{"num_hidden_layers": 15, "hidden_act": "tanh_gelu", "norm_place": "pre", "norm_eps": 1e-05, "attn_scale": 0.125, "tie_word_embeddings": true, "parallel_block": false, "init": "normal", "decay_fraction": 1.0, "train_tokens": 85030000, "max_steps": 2595}
Each number is 128 + 32 x the weight over its row's rms, rounded and kept within 0 to 255. Layers, rows and columns count from 0. Numbers have three digits each. The size before them is the row's rms in percent of the matrix's.

# down: layer 9 MLP down (transposed), 256x128, rms 0.117, rows 230-254, columns 0-127
# up: layer 9 MLP up, 256x128, rms 0.135, rows 231-254, columns 0-127
down230 100:116107152119150095150139178117142086150100157092135111044148165142131130162146149176099088117068141144106167116120190083136134110172158129136089142086108148135185107151109166190134106096124174147074109179108132152198103113063145157096099123131117081152144155066118138200099132102094075121103146133156151142191117139070135153141130146182134070089141090171075127114137159130080150165100
up231 099:111117134099147112098140085129116132107103134133103084178100075159115116141079130105156121176097156118150114090160109133132095136122135125142127155046145134169134177124204137130172115123093206087116109137101158128161160096145138130108145198157137147197100144063141090100125172144208080085099157099087127157128140169110108141162068122085088146143171179130107149134088128134059087183083
down231 093:152134173125145132129160108105167121135123124107191170129110167107148160120131196087141118079061150045158178107129155126173156187158097115122107133101156116133120104080174079165173133114197146166165120146150105167114127104105186130102119129160161105100206133155100129093091090114109115122126100167149113151147145137062137143079103154092071100133169121114159123116029145082121086106116
up232 091:166093081129187103142156124068186119114113137103149175125184075168146105113132142138127129120182157113120122067102078097142146073162161100147128137095110132127147068116180152120153068096084118132124097114172116111129141157114143082163098183130164153144076097172101158150123166160157057180118070159106130178151116123135105142154201151156064150117129108189182095125120110133087099125161
down232 085:184143179121147176071113093139130105159154163151137113114074069144137132115110168171112160115103107130121148182098182071129121095070134124110091159148144166134137157113099109170153160097154160094107127170116186093138104153161129137060134158134089107176124039064164162112132141081129125088118110163099110174126159140155194123147132131096034136108133090102125144145093134115186130126187
up233 105:074174088186074149112188117223130102135118150103122168163081159095135177121109081150139117107094133153157117139088128087111145106132147109126051129097111130135099138078109148097164151165151139155053071152064124159116157146122151116125143104131150163167117142133109137111095124132112173169074167173145101139093105087106115173163084169124094083150171168186112096147116174080128143160166
down233 108:177105124118172116118130168083164136128145129090240084185137115114155159109151186076125167134122161113157165085124134131149158176124085114116059113097107178144080120144168147122117131151118093090120080086192106126085138152132126124165133119177130094108131123154142126101088087095087150099097114119137146117104054130121104161050090171149149135213152103102136073136075129160140118116149
up234 093:152086108155137145117191103095125144186116169115151153145122186111169147174165180133165076074122139136212132100168109081116096136104057048080059178109158093114121101083146152105132123087105157110105195120139087104102131155147160100179122120146161133104149167114135115115066174149152119126082108117178126121199098134100158139132112139136129133126088142156097123161110089126116185129161
down234 093:098193116166121125095101155102129096150126144167136128123149135095070154123103125075142152153160122116199159160156147139079132176061143102099083111137142086158107104145197102142094097115160143108120076124121085112121136149129168150075107155130141167118148126114105093097161100146085136090165110148053122175220079153135170148103121124066088145044132148180147151100117124170074100145154
up235 105:097126100141218073075168128162136162112083071165124147155169114101146122109155096146086133124161147092139196189109123153168130164134113083158135207106178097129126140141128133124112131170102176136043155085168115125186095111125164137157131065128115100094083107125126108110158141076102114099126113165164112179161162113069149130136106110068167168164154097147154109138112166159162126103135
down235 094:130136139157158158186136129106151117119130157166135126136122116141122139120145148147169150129109116140121180101119133120139120091091155194129176129123113131124059092167146183136180129175148134150126107106148157139193149179094161094082041130128179038191190157066112155208097125087135133099168096089125143163154077150107046168103159150140153141125116112116150164151103170100166122144127
up236 103:170165175119102165151130131144149136124230106137081127117135190172138141103144158154167087109097141103131109123126107115113165136159095102171133135161144138152162119159140133071115105100119137122104084082097137172100175123071139108134076168127118152116096083138138146158127166098131129120117185097095166128132140074156069126103150086104128175192096089099101212123159093125102125241096
down236 094:062167149147102160080112061128161118092106125164098125121130124134134142138052134094054170130168135109118131097131128148130181101124139162154140137124105129140123068097112108032104142103169128135131139175133123144114136147187141147050120185100112143125106114148157080128151127175110101064204120106113080067159179115164157134150147129115151138172168156124129129091138116194173135158059
up237 092:174131088170151116118145129070153152137161119094088171068126135134137139102177164171099129178140140140141133107150176096106111075147154122127099099132138071110151151140118134121123115115207153147062137088152129116086092138069152150073141164118084140113119123117172122120078104127107138175135195092206124094159180085085204129172076108153086121065140140140157124129179190121139139102095
down237 092:174169145100146115064118108103168093169152065085098118123211100109115145135107125103105122105129151136134141117052133147102102180215117157153102117186091064100127183082091116130085087116110133140130195085118110114132124097094134164157117119130101132129079108150149152094077143105119105101104150138114102115143112128194114079203112134118154096156095099098152124189047122154139132110159
up238 102:108147180179071095083104122053110076112153107132138179179114103095107117147043187160161142145108088112167122066191144078076139078153134138160113119133093109160163126119183130141058158156167113167127088069156109133104093146088088098120151177140106081133152120111165088110111152114112120135138167136168101156093184093100151137150106121121134128069127157101106121107110091125085117105097
down238 087:169132086140109104142107114180167121121146111114134092099168111192155122156125168091134099130130095134103113188173127057124105137083151120163178100133132114072096118181101071139174089092123067088152133163115138121117140079059127132156093115136128145099052048119125106111127125117080140140142116097137081089132105154166069107125119101192176158161111151134107126104151223151121149140073
up239 095:137163141103094192130111146158143109105221135133095154133160130131192131080116106128122049151131085175084132144135082071082116130111098121139135145135131136149131160089127094134120139122180097089100127095107097084135088116076197153082140114116155192119164135140093081074143139098109124157136143086086113160100095173117193147105143132160115148164146084098183123142163197134125217127122
down239 098:130119100142111123199185140154135080148069143102114131123140104103111119122132126116123045159132149166112077123133106149126153158116121196142174151176092131096135070174136121067147177132183131139116105098138157159097164144136135137142114181106089173138051133103177189120186102074164132101170084145111113142088078095137170090152150164128182122185134123139054168134089140107133130172115
up240 097:090105175148080127132142178107097105079129103126137135140128068129167114148142160113125124151166073121120163115112092122088166106149142126132136127133127101070129131167127088091120054173048135185126182112099126141092127118113046111169172097125102103139118104025148079132097160113065142113080155091172110133130151094164066153116143162114163147149163206145158151124095118104108126134178
down240 101:082159107133129129156152166154169126141149124181112058109114155139112122157133165084185084097160188149066174143147008121144143161101140159146149156157171106136150199139169099175118164104132082173155121122100106139123067107151082143129129124127161072109174115096163102127164142074137120183126102144156127174111177153102135126129146102165128117069127129186118119138141145151143172145186
up241 098:167166145075095085062124143197107147086109124159136098115173171105179155121146091076141086136097144139136153140163144116144134081071079163088176150174105126115132139092081110166105127155100122120144123148123144158135143069141089077096080097128095146131144167155157082152116128111158203187080156118103098122175101117110103098118125175120143142130090177090180106138123096149174165082056
down241 109:118145141146127152090154099136118109118115204086120103055113191090141087112124144100132119134117180124132096161133143102139160062112105117187110114146152159138144130129175142173174186156159193071113148133198107174120141072125101181112104146076125138143164098115122055131118138128139090128138118094213127112121131109109115073052137146039140100109131150130108103109132170164127110118186
up242 092:062049164184146082138080097109158111149146107157141069099134186108117151198090111126147125100143129117090162107077076171114112112172098113093096144071147155095134127124171152158171118144123090095153151138100147134152126111116152123141077148166115168154119195138102085106103142132076152123121147089093125121114150082106064139150146124115161204114129120071142150150056140152104121193182
down242 099:090088158136100105130090121099142136139077144136121131097168127065178142091076109066111155140130091142090161124137086105121134108150196160191083094061093131126138134115130108145140124095140174164143145193084142129134112146150140118052144167126098075106192123092136132131198148108148131099134119128118138087102107083162144148114148213198158108095101131092073148121181116134087101061124
up243 090:166111055115124105131109100131113076153162113162136080095179185149148097113117100096129080148137142169116096157098132134149118116110140161108192154131091184134095086113186186164169101132163145115114126077154107103063148131126140126139156159132101208129141186116114155101137097152163103143154081132051124179181102125131092206087124154137156137165120157158139122137081137051156099158154
down243 087:087144107112062128155146106068146176204123122127103083153074117138162130164076154096144135086098093185135152151137136077128112118067132107129078148148128146126130184130159121093124172168138148114101086105140170092132090162105139115086170114083144127122227081147133099091120154097105104106096086146153131140135172136139121116057149097154046138162074125055128140082141099144155131109110
up244 098:091089065158108124128150136099095114132157159120112121164072074098163119141143081118122110109146088124086178136158164142150147149143028186159090131128139132125148206120099114099159137156156116122097076087156121110150112125093198123036145163134112136143147092156089080131118190151092136110190087168159151138145122106108185106141124094142113147198137088132091116158100083096164118126166
down244 103:114131112218127193129108153186147085171086120123139170137202097128106180123137101105067150114134144109147120078121135147152120093134157126096158166131122103138122046144173152111129136101112135159115183132139153106132144121195094081160161125102110108060140108120172111151163170107112109112140124119080118111116146116073154061106129140082162136123115110189155098101182123128028068138113
up245 101:177143139098107070149180171193135136093130119122131143040070143104138085160138143113105126148142157144139103126123156108094115086158173138093127062103077131125099190125136124179141180166149165069131139140066144124109085079074098131089121090112148162138149132072147183141226142076153130147091141188162107186097138138099161117154112129132111172136153147117108145167123118110097150120163
down245 092:113144199196077115096094118086141181136126144106146077177151133114102096096177152137120200135160127153146078117124153154165113128012123122098169130075106079109120080106119166107127191170111167136144132111157099108132136185138168144157143151109115153151176160152102137162107107134169140108130107140112092038132124110087195100115150084093153153097175121126137097126124096144100102100106
up246 103:124124086188145149112167151068150150091132101092128159168121114153128152152149098164163142131168063156126075165126110125111114094112108118125115075138150090144075060116093159128108135126135125142130134165125116076102115089162134122141153161092109214134117116133132174180156101147138145143116186153198143176056089117099145196109120114135154205213160117164131153121178138151173106123181
down246 098:143163156169092102116156142170141100168154121178121153098154103167130146164127142142123105137144129089100125107119133164123182147101149091081160166089071149089096127115112089151163108175176127174097096144117108128109099115167157144117103070116156148201122103165125133128162121157156137126113131156046188185151096147192135142209146151073032178113138149117094150112177177104136096162142
up247 104:124141110119148112130175126102163089052137147142089165175145142116109108128125119189067105162209083167092145181102144092167169178106167049141128074122135077136091076113110101136133146115168129142116144109109115071110193182119120092164179173132076166129124137117129132113104089128164182137168129126138141177116132067105064124149127114204101128153101141165099161128154144129131167145128
down247 104:117177160128162098151146087129114153120125147121068142156141146098178114099127136146084163110178148145104139152122150137105126148158140117203121057187142115117181108105096103127152071145121137133114168162087100161039102161143172166149143155147078105147114122157092113103105140156075130050124123162169180124115117094082173097082188066115070171150138108121145136104161158124123116069071
up248 093:148107119101133091129171081150156105128165141155120090127127116175166075063082155145139122141110095086133116126146144060094180108071130115160207143119144061141074106126191134091124173167130138139153123158096180131116120119139158124137117139111101134154139111116106170150129110140147180110129156089166126116148147125135170079104130165161141190109146031077095124060139085184156125190075
down248 095:118129121071168075151158092136131125144064196168159121165120169074155166127132127169144133139094103098112189159159178191127132106096163112091141111162126154188149081127092190149180105145120111135095210131105150133125113136126071124129128166109062187151119104108105127149167114124140092111094150135089058148122097159160119124147164058175091118146154165158147170109150174088131103149109
up249 105:090093097096123105096147120145079125132147175118204159129110114204127193132123164121095164135091188121152164126122158130133169157157124116137147148126131110102178098133140141077140073175128152089130117123123138060143094171077179191130115144121136125088151160175119042129107124111162152163169112123062113160193107138139044100153178123117137116120143118115137125128123175108058176098163
down249 104:188149140099122147154110152129085138119110086155170158149109088161147113146053135163079125108137097164138138086138171114096144119158072102082137170117112087068161117180114121135165105057140071145113041107126175127096104167071151104110114148155116123147115091145087116107111097144179129136072151123115127117137114191139050194122175109133166100179117105142110123129103181104152134064161
up250 094:063119123103125032129139136129163130103114172084161148169098100208096129155173131136156122147117081142110169089113158096068137129149097135142100161125127119166153118088092149126119162143161173176136084101142183091154163133105094052141191130067148150121119144093132180103128115055142147128136127189127166120174166112109139102135126122142140129111133177104059127183134091166132083077100
down250 095:138065174153150075157130130080118139138116095160149103123133149181121125121098133083105112129095129137109092156145142141074162105174091113149073157136163091126152089150145170134109093102115097110133166222157149135157097072123147133130146123101155119184139084023125085151149130070069121096111161191096149102119127099116137128208088120184125144110125089117141106119070201125131143157162
up251 099:103113138212098151042129117130082071134175110123124058133148169171139117065143091131082143154121146129127147136117146111159113103140094107151153164129131140115117119189050131167181130112104116098084108061140141111097099141122129165055094086145131135100134107152136128140111139206158110087105126141146180176080133111137114149094094154177138155132152129086165152156109173110119128061201
down251 113:085129132141172127109113072132093161160098182129146188089137060113140083184147130112142099172092111097152165181097069155140131180117153100118083040094150121125146139136074097110128119084064100106076148150145181155137159120177143155127132157133181112132126122137122145117115142137142150137113114141163121096161145128110179126063134096099104130159149195098151134101100137160200215175139
up252 119:134086099168094058130106113120101124115070103107115141151127116118105135196225139133179081150135155129069161077099128155190079103113108080201112129118159085154108126156115152149131119172094165111081119079153128159132107095132121137130110144155154120113134171226123128155125128113140120129162093114076106137108093146133116123039126109081140102178172171168142146126163073178118146122124
down252 113:142089118149100097202143113174118113127124142106128124086140130133112123143101119116152108117097171152101125143116125200115147105165100147135133141132135078134137053161139156072134099125112103138085079085108077163118125130078188135111168145164081176126196123168115127161085085108104133100113125136123084121103097143149161137007176069070137157159165155163181201085131103114106150148111
up253 106:148140132146148100119128059136090144100192165109104093108145159160125215150158143086109103151155146136138090129139135113086104161104136155085141134151110112108079096091094088152159121161147148170074098045132135093112163169143078141142163105156124144139104076133142139151178158111088156216171116127084132111102101124061174156097143130144148168137091140091150202188078152081121108107123
down253 102:154092147084072147193075117130094113185208153168141105126129144186138119114105156094128020148075104118097134162168135079176125153101096124138103117158085094120085133121152144109144059143130129105101110142130127128100109172138119141082142169140141115131176102137121143084162121123135158152080183125165122143103136123132156145052123109202109102155194158083156138143103170078118114173104
up254 105:091122118167101102179142128110078086093189156140124209131161116156119164134223150081128071162197106145122158132112072108118113132138163103127121133124130143088095086139088105135163063133141160169116115083102106081081122163065151131101136152118095140171133148120135116086152139180155120194137163089120142070111138178102128115128141090147123142139208134144116153116185157117096119191102
down254 105:184104143117126105114095062162104111146134137148132111109117155177111145152127139081118124124125086096123148152079109076078125135067121097115122106189089112125082103105125087140206071168172118156099121146155084078092138190160110192145109131160128156088117096158160134142170133168084175159099144180164132120131141075099138177118180103138147175102194147094115130157052113132120078114169